Part of a small language model's weights: a variant of Adam for these matrices.
Each number is 500 + 25 x the weight over its row's rms, rounded and kept within 0 to 999. Layers, rows and columns count from 0. Numbers have three digits each. The size before them is the row's rms in percent of the matrix's.

# down: layer 10 MLP down (transposed), 1536x192, rms 0.0883, rows 1005-1050, columns 96-191
# gate: layer 10 MLP gate, 1536x192, rms 0.0903, rows 1006-1051, columns 96-191
# up: layer 10 MLP up, 1536x192, rms 0.091, rows 1006-1051, columns 96-191
down1005 092:472504531522495539470524462499547512507506480504482489482502523526555487453506502525516489504474462504508520505478521528467454510469543506509498495487458481513500503481504511539534497493446519434492487512474532538498535511534495531596498503495490536512499482488449479491529502508494535475
gate1006 100:499493496514453496487513481576524499518503478531499522520486482507490507523506500463536505438475509481492508513521497515531511492526540462524528491494545510526533516466509524477502508471521499531486533524506554520482467472507494503512504535497472457490517473545520489539506484468477485471
up1006 104:516522492494534466472468525489488513504490506504530477512475516494535464495461501516525508477493454497477489492493488505491454506521514506497452467528484473455472499474518488435497502490500511511452496450504466500515505445459503492512508484498498493512460526486532411464528505472532509484
down1006 102:494510484531533522457499504540524522489490471450499508501541523478475476474500508525476471502521499544514521496490514438488500473492501504469498492524496490517485496511507465510473512489438479496526518476509500496504460512496494480512510457499531511510539532474491493465478490488483461512
gate1007 094:518489428476499540525496515488463513509517529506524469510494528469441531506527503460521535499477487495517459482524524537527504487497465521493516461491504514504513487460482446454485523484510498487528541503509477497494549565521495517484448479468464511469504512515534485515496505485479464484
up1007 089:500492539518512486490433529481510469485533512473492471493521491499466508525484512496510495471509452546506504527505539509515502486551540504492529569533482513454509514512497491489458522502429514545500555515484444462531533454542459481561508480509497492499484481494490500529512480479490521479
down1007 091:500501423501473476524490473500502520485473517522519504473493502533526509450502464514510470505462493503456493514501483562487507471522505521515465480511525526506510463479506485492560447514511533491483510480485537499495504514488530526488457465463502450515475501501501537502484535439500492509
gate1008 097:483455459504465437484493510512549500537514495487472506501456478441468496513550502492498511562474502504499473499543527479513510495511476492468512507519512488521502533475502546523477561483515478508549549507529480495479505541505499481488507514550500476521523491501486505527496483500530464534
up1008 100:498438486524466468520465470499508471452513544493558459515508506482505491527486502509495514516493495467508497482466569476537458502482473474516505552477516508476457523508504511474487488458487528502483495507494517458543547495514525492483500526496478487453499457456518524472507490459471490514
down1008 103:509513509487486476481489511468478479497485462552485527509489518478455515524506485494523459473496519547499496487496472464520487487528516541482522501435513508536481427544494497504511474545544496485493509491519497459515464512497472502544507515449510474479537472528477488515502478489470527505
gate1009 105:498463476495491483455498468507542545500524475469514468476505516478501532482501533449502486491511554485543503524457528478497523477492510473541468518482544512511523479451497540526540457499516528551503470472469499525458468535470486476472513494469513499496511482489500491508462539469519471494
up1009 107:511524507529520497476513471511462517451531558508486480500456512519498530502489493484513477567509496527490507507463507466488484443481499523497506466537524515493517564513507556508520504494526495474530499509511478497489470483475514502511433489557518469501459469515479501469523463512471507471
down1009 106:495497502481522467509517492494520503504481472517535416515503470479494499541493482508499504468472512517505484512486464542497525513487465472478465488541502468512478480510538517548448505525495443473487495535475481463525515491500480496491555509512484526462509474522459471488562480485532544506
gate1010 101:495478486509525503494508473500438487480512515492507529504465526489478501528489494511474519474461471522512461461541517489526496529510547517498497517509473489499537523517484432446502515485505490520507479495492504500462510537542517483489540553506482500495526482505484515491517496507517489495
up1010 100:487512542510509539506480494541498546505491486521497513488528478539501543507514537532464478548481455476502553500473492491524531493506466534518539492517484499536522514520523533488495511497486523474481495468510486458495479505514535536518526477498506494484513507475515465506531512449496494490
down1010 101:512475551460457514467495492456508538534488528454472483502532541474445514513491478477510520498496466489502503518552521440476516494523500575531525528498492501477481535508496509533488505506528482515480474545476484490483526538484503486544503555515502480493507517483482487482452463496487500527
gate1011 097:485481506525534499514562519505518471489488492470484455489489514500529486511499505506518485521482504440548478547483475482487518515514470526508543514518535482493525501468508489500495475460511484490557505511482518510477514489547502490477489501493479501480509488496468543504506508456506504502
up1011 100:505514506468496512501497464497481505477452494512523523524469455507485466498531528493542479499528485491513504473511496527486489503535474493521514527459501533500507511557519482481521545501500475531456517507523485474464482482525503500480500555452504474558481448488533510471480466476525468506
down1011 098:529504488526510487504553533505458493493496543479508513447532570528515504507512489496460456516486495519507474456477458466466536466474476521548493509517507508520523470473528489536498492499511484496499489480517459508476512504503428521473494539484465460501519521514484487471488480502487502528
gate1012 101:504505487482525430507514490546488516549516443529479494526470513497479513541521494542493547513492477533517526494493499488532477500488482491465495533498513481501517502514480514486466483486497488508502508438487489466519557512519534532465552488490502518490478495544516514549472489482462536520
up1012 099:530479489472507492484501494530532509518509490448474562497482510491507465481524514498498509492552509522527499445521488464465543526499533528520462440526513478482553480509464553535514482504496547506468491512524468503503487469460516471482520491504481490450545518503468488466483508481500503524
down1012 102:504485503522524473516506542518497465544527482516497488504486520471475532539475474519492481506484474490471507519495497500496483528474521488454513490504481440520504449494501504498489521440472517488492526501478513506455508487479522546513500543514518434475484496508523471476528507519484476536
gate1013 100:540530484499449518503501496517455526515476506480518525558538486548521487492500508469504525483500509547502493504524492443462511463490493460506515519498487553470505513513516482512527539505489519507536493472511490511500493508558453492465544496463496501496463478504487476461494483540466536478
up1013 103:529519467511527506481556501473489512481499529547533548511546497514469521493516494482487503540470543495553504509514477513531501482503486485499493513500496500504458493450503530440490502505533512488486520522523500508462499476495498454472481481505446471524488503526540491517483486485496548500
down1013 101:493554549495479468511488483502453542501483484500467522453465480515531459509488518501497543531537516481468509524472516485484453478465544541510515467567490510495494500478516502494533573497481504500496548482485462516525474550494503543536529481500537486510491477492486476472533464496497486451
gate1014 097:525450495507521485489504516479518499497517510511495522527479538502494502513509524472530506495512509480536529526442515476479512520505505530541544527509548520476491537513523528475472519460522487493524513509486521478479528475481497515536507466505500464471493494552495501486492532514493493561
up1014 100:519493483521512477461506478478501531502500520497465489509495482474525512504461490493526510511529475491531497500505469488523472508486550491522541545495503506489490501474505511503523493489532522493522495434550504510485503521509499546527496494476485459446479549488510496522483489502527455508
down1014 099:513514546488483511453510499476458515516494510515485498531499473542487484499500506490501503491489464526518483520507456502505547504510521469476466480489510493500441499494488546497427476505563534556522538481511500490499507489529504517488508485494507487474509512547485518505481510514492460524
gate1015 101:474467494498475506483506487528489528524535472511484498511480548534548466510482460526495476524514453504534485515527528452496515497488498564526509525512486501508532541515501490459536466498501533486497506543489493510479500476529511468511488490489511434526516450513481474531527509502495502504
up1015 103:492495492520472461482522494484471504470517496516518485486496511526497488472526476507490477544454490515467533534518440513518534452473498514478488505469537519486509495543496530493487485484533521429518482487508547464439514533516534488487477545484483523508470506522462485490478453547491480469
down1015 103:453438492478502495480504509474493517510495507527519459503509517509486482524502487509488500497520467508527506508499544539499527462514503527555484500515459493499503485477521528488488566481546512512548505498540518500466514516549496510405533482517478524482506478470481504516542479487491482469
gate1016 090:510521524496513509500509521503490513515476531518471498497497445501511486471471513485463508525543484491470506494504492501510545515496525509511531471538549501501519509461529499439518510537503460467528518538489498507499519510503532494514540483442492478434458521500496462488480523465498493483
up1016 093:516503473534474506514486431523498509467538526514506481494524480494521470483467506461540493548519519470533475545497505517517541527493508518535513464512532526490472540442528525462495489514498499512507513463511494487479503474558479526481514524469523484487517487535501534471513479496469518513
down1016 093:515500528499504479468549497461520491457491500503494523506503467498476541461544529521484515526500487496490518496519458538474498518493521474525499521477509515476496490471504508453507512487591502525528513514489494492495479500453491502493556536516525484513480477545534475521455529465511499478
gate1017 102:490532495495534514535491488495519474481470489508516515548494501480502513533464488498532490487495484506535526495460528524477498511543491466518496487511475534502528515520524505490492498481503506493521493498500510440516543465498489503514508508496492471488498526519490507505535489481545466517
up1017 098:481550528466475530485491532522534492520496473520513560463499517532455468515526520508531515491506528480524496475432502528513508501541470529498505497467503462495496512511502551474513550500483490515472486486540450489529450502493505531484534499514486483503515478534519474494504539471515530508
down1017 100:496459500510486544482502473483529525486517548494532514509491493488499505457509525487480473487504529488481496530461507490524499480477479547513485506558509482505514504512488505528499535512567479475530460507521520489475522515500471508506541540473528507569521463505474459567491496544479554493
gate1018 100:470485471459552489525496472484521513532519503477497518532517513520533470514551535495467524502505544474519499514489458528498507497531510483497519485500478478530467525501486510522487510517521500450551525493493515465514457530544455509511551505492512494460484483520489526477479521497492550519
up1018 099:538488509526507530472502505471505524507516486531521500481519496469499513493522474529536465456554516506516525493478525475454488509487532467499510509514496535497489509537507464558480496488551517504512501476519511537546510480493481504486456465506449492503473487462521498516526509507544489532
down1018 096:510521530513485488518517458495504497530452527514471495459527522520505494497463529504533521484464518472528501521446479461530507492507493514502479546485506472508514497493511495510505479528500535495474523499510509475497518543537470499431495526506507449528488491526528504523503513541506472510
gate1019 102:551485521495470495508483492487511472500511492458479508507539490547498494512518495520467487517506485497528468512511454518461562498498548480533498502474498468542462453501523521495503534516468524479486516444484446483512499485503503502472490469492509475490443502516511563524485513512502464487
up1019 096:499493526520436514463457534507494500548486534452474537495472470514515543495526475517510469533522516541536496509480510494503525492488468482522467507487499501484504519511529502505516503494541504468507492468461488546492470489534544497490464494494480496516515489474509503507475492469484539478
down1019 095:460503568507526498545493500406478530480504517528472482551451503501462451443473520508561472480500481552529473489488498466541502489488481508491488518460505478458509499507493458530481471506498482489476491507492511528518498497504523514508470510491449523511526490522491524516510502497503523501
gate1020 100:529506516513511509553540494538492495499507529530496516502478484512522530515502502467515489467520489503499485476500497467509490462509479484483489505533493492508480489469489523504512496516533539521507528515439480458495503517488435423467552512472544469476547448524490508508498522463475542506
up1020 105:489456470500506505536497500506464494502520564481469514507475481491506477497516515538503475482530416515464450457512492451508508525515477481469494530508486520505504505513485474475499446553485516503500467493447498528475522471520464529479492522463499519533488500513505545529512499486505492516
down1020 099:461503549509427527488534473527478527485499495513499467483519505475492488468495466503489498505539504449528511493479513603529511479524487470477501522506520503504534486532488512560509486475499527518524511541487538508515516519503480493518489500507508488512500517487511470512508463497491493514
gate1021 100:506473481514509489438469490480499491482526471500520515493486432498547450513496486499487494518422510498501513487499521467508521498549512500501480454482490515487500499531557509490459543537508471457493492536473568517494540508493513461502448482487491478460480447498494530564512514480492534509
up1021 098:523499497514489468504449508455481511511544486483514536522514478475462511503527478486515497489474523493577475528486449473514471498496482503476489537492556494547571493485516498477478519574530486495514530490494489505527525452485475536486493477488534462499472477531502450511501453514504566508
down1021 096:519488534510511497502482545557514502504505465504519504488509498488517460516510480516455519446490469509530505495464453509496519518498475521478489486469497532505547501508489527489478539505544517466503491510443474512477505498536465490502519499490517453497457508501504536537472514501485533497
gate1022 095:457501531482511514509477541452501508529505511468479514465467501535449491480491541494470479520483500546499507502484509506515482480527506508523560491489476520524551490439469488508490500490471493526498551523521473519535483502514514477532450477513497487453508472492490524479462456519484531552
up1022 091:505485518507548512465485464503555480481450507518480506527463455495491513495503497494507501514514451565474463530507536495486520465486486507509528524529536510468453480469472514497452461489500477486497559535480540560521520506499512476485518516513521507469489509545477467438493496506554469479
down1022 095:484499527538467476521519511484495525501500478487488531481503515504486444478494523478440503530498537516487491488495520470539531510507518476480533548514517535462495495494461466493504489489515533470475518476523502532492519529542498483477541490487508477499526518545468503510533530503449517507
gate1023 096:538481493492494545531487493496478500526497473500476531550527476495554486513482514501487535548476473532538502500460527454531513486499509498521507459525498520521554517510514499511519478458527521518525478443508475515481531549534472493484501517489478505505442503480530530482521507515491558519
up1023 098:452527464459530521492461531533492492481483478498479520517509471507495482510498495477529476466501516516467510503512542506528492542463483481484484520509473509502525509480483484536473495481521551503540519542519516523511507516509508479465519486513514458473493509509514488495485467535533496568
down1023 097:499481514484473508516513495512465472495548521474474501510480468510489485470492491497501516505545473510511511500500516462519488557492551483518495501483503514499483488495465502453513523512461542488488481520489478496520471515536476493516485526533537527582488496488509508488528505525504530540
gate1024 102:518534495530510541487446389521517517524501475479424519498502488535492493523488506488492511487498532459484465511482476517500512498523518518482468550541460492555499484486469512499542507476542509514497463485491514450511476504484477490502554472476499476530510488485479505535494510494502551527
up1024 103:477556490531513496511465515501478501516492498531528525468512518509519546489484499509499440505480514470454486527516484501548478502505487486462473515528489517470510519523499500491494444535474472489492495506499509480488488504488521503538506492486541496541531528525495515487453521519500481553
down1024 100:528487489478443482502478505492506517446476480460451516547512482480530494486498512519482468531522492488479481505479477504513479546541534469530497484491520498520503488495528467523477494487543505491527477453478508465488458523495491511423521463463450437509497495483481526473481479474523486528
gate1025 096:494527538492508483580501492467494527482518476488506510526514489492493444473451499506499471517534454498471478518508504497472539531539479518496468486493530502487463524526535519487461522480499475489515518499481526503509507525466487530511495394488465475499474507505499519554546503494503509491
up1025 096:491522504457480499525494497481489489541527474492498497527508481477497439494485505498527469496497464528527516495463464503498511514495466502501456495547510464493503484502543474518524491459499529482537506482501475499479516492480515448486512488511500487513494501451449445516484497448549503469
down1025 097:492479577499499500535506474494511483489486481495496515465493484496469493515498482497458480515531517468515500526520545561497507537461535507476523469497489543490544519506487517528472460432446571469486487501526549472488511512496509525604526479498466530470526496529531521492529475488464516520
gate1026 100:459510439508475483530493505501445505483500479470488500489501522450484523523504468532492510472512528502544541498535503467517539528526506498499542498487498528522484500476518463478468515533589527465504511487460527540468522519472493474427484521517508495507499530484455511502505542538511480485
up1026 097:538501465459507527495549515441496497501498477478524525510511456535528508527503473490472534521483458499489515477490503528522482521495510499479488490502489501499481493520508432495482481483518559497480513474456484471529459447526528480467530500538501474488493529482536537512470513532531521493
down1026 096:534495488509496515450465520513479565476462518528513483549459552496513471452518507487515512453487511475494528505501523510531516501533461484500501457503489484504554529485472506502494521516442478543510465494484478462456530504516491532550484511485511526524494491531489495474486501473536479504
gate1027 098:494461509474492499517492509499493493509462514538504533531535510551497489516521472456498506550507463477478502531506505528475491536526531479519533474517514526519494499507528450475460497485512477451473483504504481504513491481475523469456471458475498524508483441546526511493452464463523494501
up1027 097:468488529495485491559526516511480501531496549520501517473466527491500541482531468467541470498490533520478506495530502549537463505482510511551498470492491488525565494506494494480479489476496502500537491484481509503482494497492481526519508518465480546495524475457483538525454496505500504525
down1027 100:487475524520504521504527519453505492523510488514527486498500528525509496477497489515466509495468475502490531535493451575495539478522515493567510479511489495494544516465505523513534490549526543478542525522494512475503508488551539521459508493486517473487494501522488509487517522529543502501
gate1028 103:519474498525523511506454472499463488461525464519554504523495492492511478518549476466495519529500508487519502490482489499497514483460517478516516511468506510501534493479485493484475517496525536482510487454519493503501521479511461512466536499509540488474509460515472540489477514464476512523
up1028 103:489531496495508474488481479516481513428475443521521491489516507515496572492472503459515499504498530524487513493500491477530525527488497467509456516479462470502508486521475519488488560551486499495492546508541483474542515468458475519477499477467545498477461467477487499458505457508545468489
down1028 104:471488523507517487500468491522476455531510543515508502477506540406560499516494450475523489520537500494516525478529497497486508464480490505494518491509440534495499534530504452529534516504529493478520501507521471538481500483524500548500514496514492536477527518510527526491503521483473470478
gate1029 104:505506527513527488522482494486539474523475516476482541497528463473505522476478486533505506528470544494501507500517499482492509480502504526467521528498505517512485518495561506522490463487546501495462503489476497520485521492515524489495493541494457435434509503495486461497452492491547481480
up1029 102:529512514507504494503522542475504544497526468452520541477523493491477560478512510499558512479498485538505496466533502485448489495505525514516530526475493477508494525492474499528497470463505455480487525508474467491475512482498532517517474458471495521509501463527522524500467519545481487507
down1029 103:505490506501509477480501500544518484526471468461507474537473467502543484504498479513544452495540546486465541500480536509463523499528479535496486547532435511498467490486467500492515519489479477480508489506522469499501488553476520512506525487480495515507497508504505493492464480485431511503
gate1030 100:498517465508468489489470483490474491466486471470478446525499492504476472543540502478480482507489464547473532500555499476533513537493503490503532546496474505520489485538498521495519499502501502476534525507507467498491508525507507493519525553512488480470536466538536512526489508544514537531
up1030 104:451490478494541526497558508485492438513523517466516466464474523518459472487519549479512530513534468498483517432511496486476524524559506473495496489515544488486525510501506496493516477493513497495495504501451520473489480493538462515499523465490523497511481495505487509497479516497555534490
down1030 105:450515474516482539502497516480477463471510473518499492517510549470495476483504491454475502478533501496504497549509504533489512505493499450472537510512482496476500494500506500466515554471476445467541489459534507486475505497506482513479494481529495556480486523478436460512476486511489478531
gate1031 098:513516479458535500472490486510545486531482492474504544495495470521456505524502551476558521525530516478507509499466498453499484553480492490500512507512436451486500491478500489491494521519561490507490538496507500480496494539500503488493535499474486471455481489479538496507484534465517521547
up1031 099:504518497486509461508512464524506548492546487457470516443517511536511581505479519484475509492537497487525537478467526481460463531504458480522489465494517468528464456480478456473509489469516554518465502488523535461533498507523486454515491512489474495506503524518469499532480514481509514494
down1031 096:519477508522469477508515516488523500511488506478507483485467460527516522472500466475456481513514501469539482541546515527491493486477508529457468456505502489473505442513494486513505468513458512542532478517470498516537536464512458491513517491493525491497483519519458463496547490527493515503
gate1032 099:460507501486509502516484472513545518530499479488516527546487503527495489464528471458476488476456505513516486538482426491536515452497496529494510555518515497479498513488538499489515476552512503519480472556490532510533484491497477480514524531447483470491477475522517485492467495491504577514
up1032 094:512509465512496466468529510516525467461487451507441475545485525512524486519531520506500514521459536539504553507482464481480487463482496541524494501511493499522487511477473500505510459500505491448527499461517510505523496524495479479495515479514527515534502496555521488473535487536489531504
down1032 096:483475461536483477510533548482497475509469504486476487513486510489478507520516504495518495463498529483450528475509494460501458504540501457517472495487484523544524494473476448524561517506461494448509540488499454497478495507531464515523502468501499549512514514492478482528547497547472481466
gate1033 105:515512496593511525493488501524457542485470470477490489539504510521510472492485528478521473560500521445492452513523445512452494469542492507507507484504530506524533472512552524447540524505503466487478497483470469492508486497488479528506494469499503512502451498479460473489527463528491542522
up1033 103:527499529511495451478529529528524478484489477473439478484526541525502499467497545534525481527487522470510490510479517509506523520556509512518537426474505527493465475513504437507479499489504477477479476531494492484487509521505530482516531515514499518480462479490485460523528512535486503454
down1033 103:481500518466439498502458485485503468489507532493533512523476513493481515529509498471535488512493531503491544483530543526504504485510496497478524444495443497504462487531523526525479495504525562531505535526515537545487518497513524536578511502542501490460479526488526524455514476481516500564
gate1034 090:523504469539521467543523505481494478475510475479456536448464477472525501483526510484522506516513490481459514502499524459502500559516522513505458523541482516490537536487520518476495506540555532517502501482509516480478531550495428467503512500511503517490466484505488527490458506470509545502
up1034 103:467463478471502484490540473499491458500464513491496517504487493551449501511501513464491463489497521496516496478479473480518479498506497440546560499495537500510529516472473502526487481494505475479489531512471488465498477508519510526489502470529480467506515503551492450514537506548494507519
down1034 100:494519461535544493528531485504453475489489493470467504486500476523461525512537470530508486492508506471501484473515519544489533512539508495512450489525482496486504538518477526527522526542495506508501464487497465449476506560496422471523531511496500464468508492497515479542492502488505472511
gate1035 103:510477489534475465485504482504501476538498520514510475510564479468492495483543541466477513491499544516506507449525494470495487536508516497510471482536498504499455483457528484483475494508531490495527488515462508509482533486501491502469538500468535504492437481474433539538477512496522481462
up1035 101:512497476516517508499506498471531499461504524518505521479563551501456501539487522464485530475514478434479518495545476509502490492533490509538513550503500474490473494526512465536510479495532517499522482446527504492502495518536497492503511477521474508448502498480517499498502467479514563496
down1035 106:445516500506511501506492494507508468533567469524519508498489488445495511504503505518451482521508515527511509482501486401518513503492494488549518456503517521510450505529536502500530509511515543513486520524509454518521493482507494494470517514487513505497528492512537524476508526514533504460
gate1036 100:519473502537496500500495460510472526503481478493467516517488506494508469505471534469459499543494536493505492497502487489470518496493531523500498474504537515518504516474516507489512490456503509533494448487523540488467493488502515478484490506530518516490511464470507590515486440532447504510
up1036 100:482523503524466516524481515472505476486489507501508480480473481515501447480496480468512502490495478475548471499506526458476483526518497460561461508468489483520530504490526524443496519478533507502450503465463481477536501488473497567504490462479559495538517518494476516491517482529450510503
down1036 103:531499523525482470465513467512481512500486465491504518500501496508482518463476521513471504508508463489503495538536525558497495557485482517514518486501492498467527514499485459484517461524519487491481530539461491485477497534482481505451500494513486487493510529559483528561522488553474492535
gate1037 098:509523491504477516583492458507473509503479518475516551546490509527534495505452472514559529485496529488513541525486511451473445470544486455472503524523477500496533506505531512479494488536506533481533486470501536480485481530546490451467481523476476498526467485520508502563451501509527535514
up1037 108:501492493515528535503485487465495507481496508506483444495483478475512489476485553487494474532515502469509513517492503478525501503439523533550462510515472510524465509477467498491553527471500501489462481502495499513510506534506495526527509461483518493495493489543510475472537524468514505488
down1037 098:511492488495514519558491504524478496516488498510498496515513505548502507567492505481517474506475544506531492470537504468444512476492497497508545475496485504478501516506533500495506528490507534500508492492494506498482492505468537482458509550464538522485489450467514504588522452495533498496
gate1038 107:492497461480518545509460502556497500501456529525452490502482484483484521530511490535527473497513517495500529496520508505540506500511511494488519516505527530517542544480486475476474514526512497515499472500512517475489527484519493436496481504533510458479489468517475494527498508481504488482
up1038 107:489476486497505530486479529487475470518480518484494538486497496439469479506536477530511505510483468514516497527474514537513471480544463481457468503485507539475490535477480485522523519445517476525528512516508467499528550473511472479501468504490469516491500518516493471493493542501534445494
down1038 102:494487472494485562514511509468495506492484568498523508515489513478477459478466477486521508550498482539491518442466454491487501522473521485468520467489515518492498517515480454431502539535483490531471520473563496478470487498548490496491446483514461507495526520514492504515512508490532511458
gate1039 096:515468466487506474483505474482533459500502504545530486491506499502546494464496537467479535496476487479511557485518489482554510524467495529510505504523488511534448516481517463501517548513493476477461532521509532455537489511535528519508489533518504490501492478479480495474462487534542487464
up1039 102:482544517489489479485466498450517503481495550506498509460458509514503519510510504501498509513476461541483537416510472508510469505520487493480516498485458473472497447484529500499494501474472537512523516519512474525516478433513474525504461490416475537510509513494522475527491474491520467540
down1039 101:508492461489490471516548488528520466486493493487514515520506531472481510518485490533514467503493511506480495444480501507492485523526511437497507496526525520496486477514512542496507517513497474482557466489535501544499479490492474470461484490512507476515488515507554531503547474507498517487
gate1040 105:501496490488516485523519497561489494490493475464493406524515516512500474498513513535467503479509494542538474481495524511541483475485477478525490495502511535516500483531485499465532455523507462492475493468511527509501507526584497520475521503476517514446481513464519507505487530460489516486
up1040 099:536487494500508491493532498461504497503495505516483530520499503489489485489494496509500428489487531516516505487477463522511497529498486466468468471523497470482526478475525498525501496488486532504521463545492575482524527520570488515494494517451530492513527528498495525501517527509528473509
down1040 100:501507479534487552505496485516465498471470484518508459478512494487505513523522476545555512513489533531523487462517514476518481435484477480498500557517451510526488508530495487504506513546510489504521522484488511517500479510492470508518486494514524495508489512535490464502508516493488493508
gate1041 103:540512456510508498504497480499511517524410509509468504528494502490501507532502477513501531490506502496500471470494491494495517521503456487526516516495496494525499511489498492484498453521538483516464522501545483504501507511483488492497474447507480492476486530469515475519536507491532477479
up1041 098:530457509470540524469504520490530508500523481548502478474465517517516507511490497477498518499522506474542550502483509481514529533486496520460510451498479475513533465486447532544461491506522481517514452495503517483468559500550478517463527472468518514492522473506478535519513551501480483463
down1041 098:450530523491449497497488489479523520563463526523498539511494547518454514511532496477512508462535531466531470483484512543527488504486482442488505518519519494478465522488483468510498484502472542466522569496492502499497524480454513503558530512498492551518473518494501479477488515522491461473
gate1042 107:490514410505500481475487492550526537500459485470536482492510496525510492469533544478544503517477494500510488499526534491491547497530491517517465497506496527499498539494552458498483527520537503495540500516494520504498521487531462514497513500503470482486503491496538510502506491558522478485
up1042 111:499487498519501520476543504475472482519484480472470472490509481486536503490478553464513515488500496469524495446499528525558512465482526507476495492533437464481524530480522501519489493572483520522502507527502512530482502514496555528509538509490487498505484464487499452465488542506522507459
down1042 114:507516537521478477512496513489462534495489491523530463519497473486495511467542510488484520497545483479542490489492450449486535504448506501462526490473532500539485501467502480501496487494539512517476452490487525537493494526511490461503472536535522556485483504498518541499506530499469456459
gate1043 102:523505509507477459488541470513487495472530497485489522551515465497505541536486500506494550525496484517501533534513521471493478478496509491467562561502506498557484488511564534484512478492528495492531488507515476473511543506513506467467462530533509453518491482476506500476491528495517507502
up1043 104:488476513501513472509476493466508499511484498508515517484486532512514467487512487475483503457543490512534501488476500472503541526471466482514447481479527482446536544491476497512489496464485512542480529543546453524502473500521457524528502499444478490559515491504513521522459506493511466539
down1043 098:564461494514511522504476525516498451500495509516504578503509478538440518505509483500494520506497514513496509537564567507491500515526472535486524527495493543541481489536496485475481474466549489492521458509506538516488525487477482502426478509529497483501533497498512500535510496467486514486
gate1044 095:504510486522476529441500486493509541518471523461488448466511475530496522516535482502518514504486517554514484486466494530528517500507506471442502477489465524530532495491509509507507502497492502469509486483481491520475506483470497492529488495525540438499490456515483483495497528523496552509
up1044 108:502481515523536513487480488500508511526512487493495488509490497564490463453517560522498507526495517469504491516497512496532482497442475497504519531501522442507508492486484515499506534533509479503536487521537559517535463530485452563493477526549461484506471453506483542495518508487481491493
down1044 105:505487516485472510480500506491486515500503540477513476506476490534477512528466498495489511494496495485542498528518492402526558526514478454495433469465556452472530522465508476532496501513486504520484490510543507467485485537545476493428509520520500534502473487491486523479515500531468525579
gate1045 106:492479504547490482506480480519449505556507483533488517503493462463511552465537468499480486511533474469504526574467505486523513533546509460469544493490484497506565533500525526487481516472541466486490491467455495506497512504586509490469511512501491451479474484474492531476483510513489494479
up1045 111:468515504515480492502478518502486493501535479481515480497523497461447535508499506482476509524522491527511457495503490518509504484501548562547486515507529481458458509595514503513514501481475529498532442511467523500498517540502488488515532517512529515516498492487528498547504546466490497484
down1045 107:487507461515481503509495507500500460531480514483528471526501503491493504524502504490454448490523498511496486513501461448503478531498528512532510546505513529474499531497489456513501483497513482508531504504478484506491502530489543503479492501505512490499458549503518518501527534539499499465
gate1046 099:485508467512525467502491537506517509484488517435488480475483517510534502544539486477460550492506506450496503502515504511479493483538461463493501506492527480546561466473551514491520492457536500520467454476474532493496525490493475478500485532553498518469512504512490498482508479458517508508
up1046 094:522463545519526465491506498545459481505450472508489534514521466504508470498554526479501521530520519506497497514544525517523507444518479480487497485474492510477439507544520487535498467486551500493450537511532524490509494488470540508509490502504485508501513502482523509471500473485448489482
down1046 095:494540478517491498536483499504536472501487507494521482532519523515496521514480523478493510489466559457495542535524503514488561485490478536530510511462440516511488522507472527494520522527541467446501465458504498524524506475556479501514499497513528431478474526505492494476517487482465498512
gate1047 090:503467509528509481500488467507477519523533492468457525487539481471470552523497529455510491477529481469485510521504478473499508476482475481481494474519546545504497518487511518565486466493519483507546522473478573521479505562524493484459495551491490488525498481494521551513533486514495505423
up1047 102:507492483510521506473470484505538476486508522537513485517495432516547481487517462502560486505455539482501488562510489508521515518501516501508487518481504503496532527511524534505445508517500507490568507524505489466492497498522454454482469501519489489517479515501459490487457494527515537498
down1047 103:471481445520499516520539508524493499536513470530433523498510501457524538494518496506474500543505503458469531528490529510516527525493502489489513469522517489476506529487429497539509498501508522530538484547496472516536504519535532539563511491485501471490517489499518493530549550495518544457
gate1048 099:469517496464548495466538532526491533492523496513477522512499511518502505494496503471487550516482515506494486537507486494463482498530569507526469500514528551501522494480522518500509506513514454471487415503534519508495477509478516517507510472500466509522499517486534490492511540525510477522
up1048 098:518460517504504524487514555474552471501501484493518526514475479490506510507494498491496503479464498509483523445491539492455516522510489530515500514482517475487526525538509503496528513486466525551521522497475495504557518447449543514502485470509509494546438527516547484512490498481525536447
down1048 101:506510546481477494471508507486506542509501540510507479499472489486469530480535489494512519470514470502525497445452485460500477475477467468507539536509492500498488483478536491482506522482436518500498482464482494461473500497508475494429532527498495510538544540483494549541460464471471483493
gate1049 101:525514485546545497498496474542532465523499501464508540502500515467449441563441475555537514520480541509494521490482504522469506484504492496517515500478486506536477500532495492497535500476549504494562491515457496490479478516483465496502486498492476485503479508497485473485512523512479502529
up1049 102:499500509471529530519425510463516495509444473564555495538532488494477503485496486494489506527506491511533489511526521489484517502499524479486460513533507491469520496486519473523474489474486522489500503513451524517520463465481497458501504525476533519513513488529515441483527488500512500483
down1049 104:511530501507461506503486500506495442509529531494469449491481522480448466513516475475469553456493508488489511463518487466484484524508487500499547473517494551519459469511491503514508514482509489480512462522480519543528489493497479494429493467503487468525523525482511495520507511495532532516
gate1050 096:493488451477491534508471452473491502490514510511478506554517543501535496530491475523504526508484530456555519509513528490539533476555542483505489512539493483532465523479543520479515511500497518487534493498513554533504521549493507469503505499520482484494510463490492517472438508526465487518
up1050 109:461499505470473527519432503498499521467533506484463543511509513529512485453519503533523452517554505513509500447488509501507518491530532513514526486487512498510500458506516497513527486490478515473514556478482542537517525506520553497526553467450471501527511489490517456537478525488490498477
down1050 103:496520471527498484496498509516490484485503500503533507515494493508545491499489507456483484516505520524457514495492477544484461524515525491480468505551513506486522499478456496492503465521482510446522510493509527529498519479475509495530493532457504536483493543483448515469509509523498504519
gate1051 100:541495473523536486531495472490509460486513537472518485502487464480519520496522503487501500533518495494567523517510463516549494504505504499483478487507514497501526459505504530488491489500532504516525486481464506482495500468536454424501470516504520491491459485510492461490500486507552480528
up1051 096:487509495477514510469510464530502495499480523503466497528564502498515488568478485525526538518525487474496476490519481535500527521565545454490544495527499456508492504490528517444525536463529495506529494532524512521526504489504542479493507530461501488467491501521515494516465504486490553550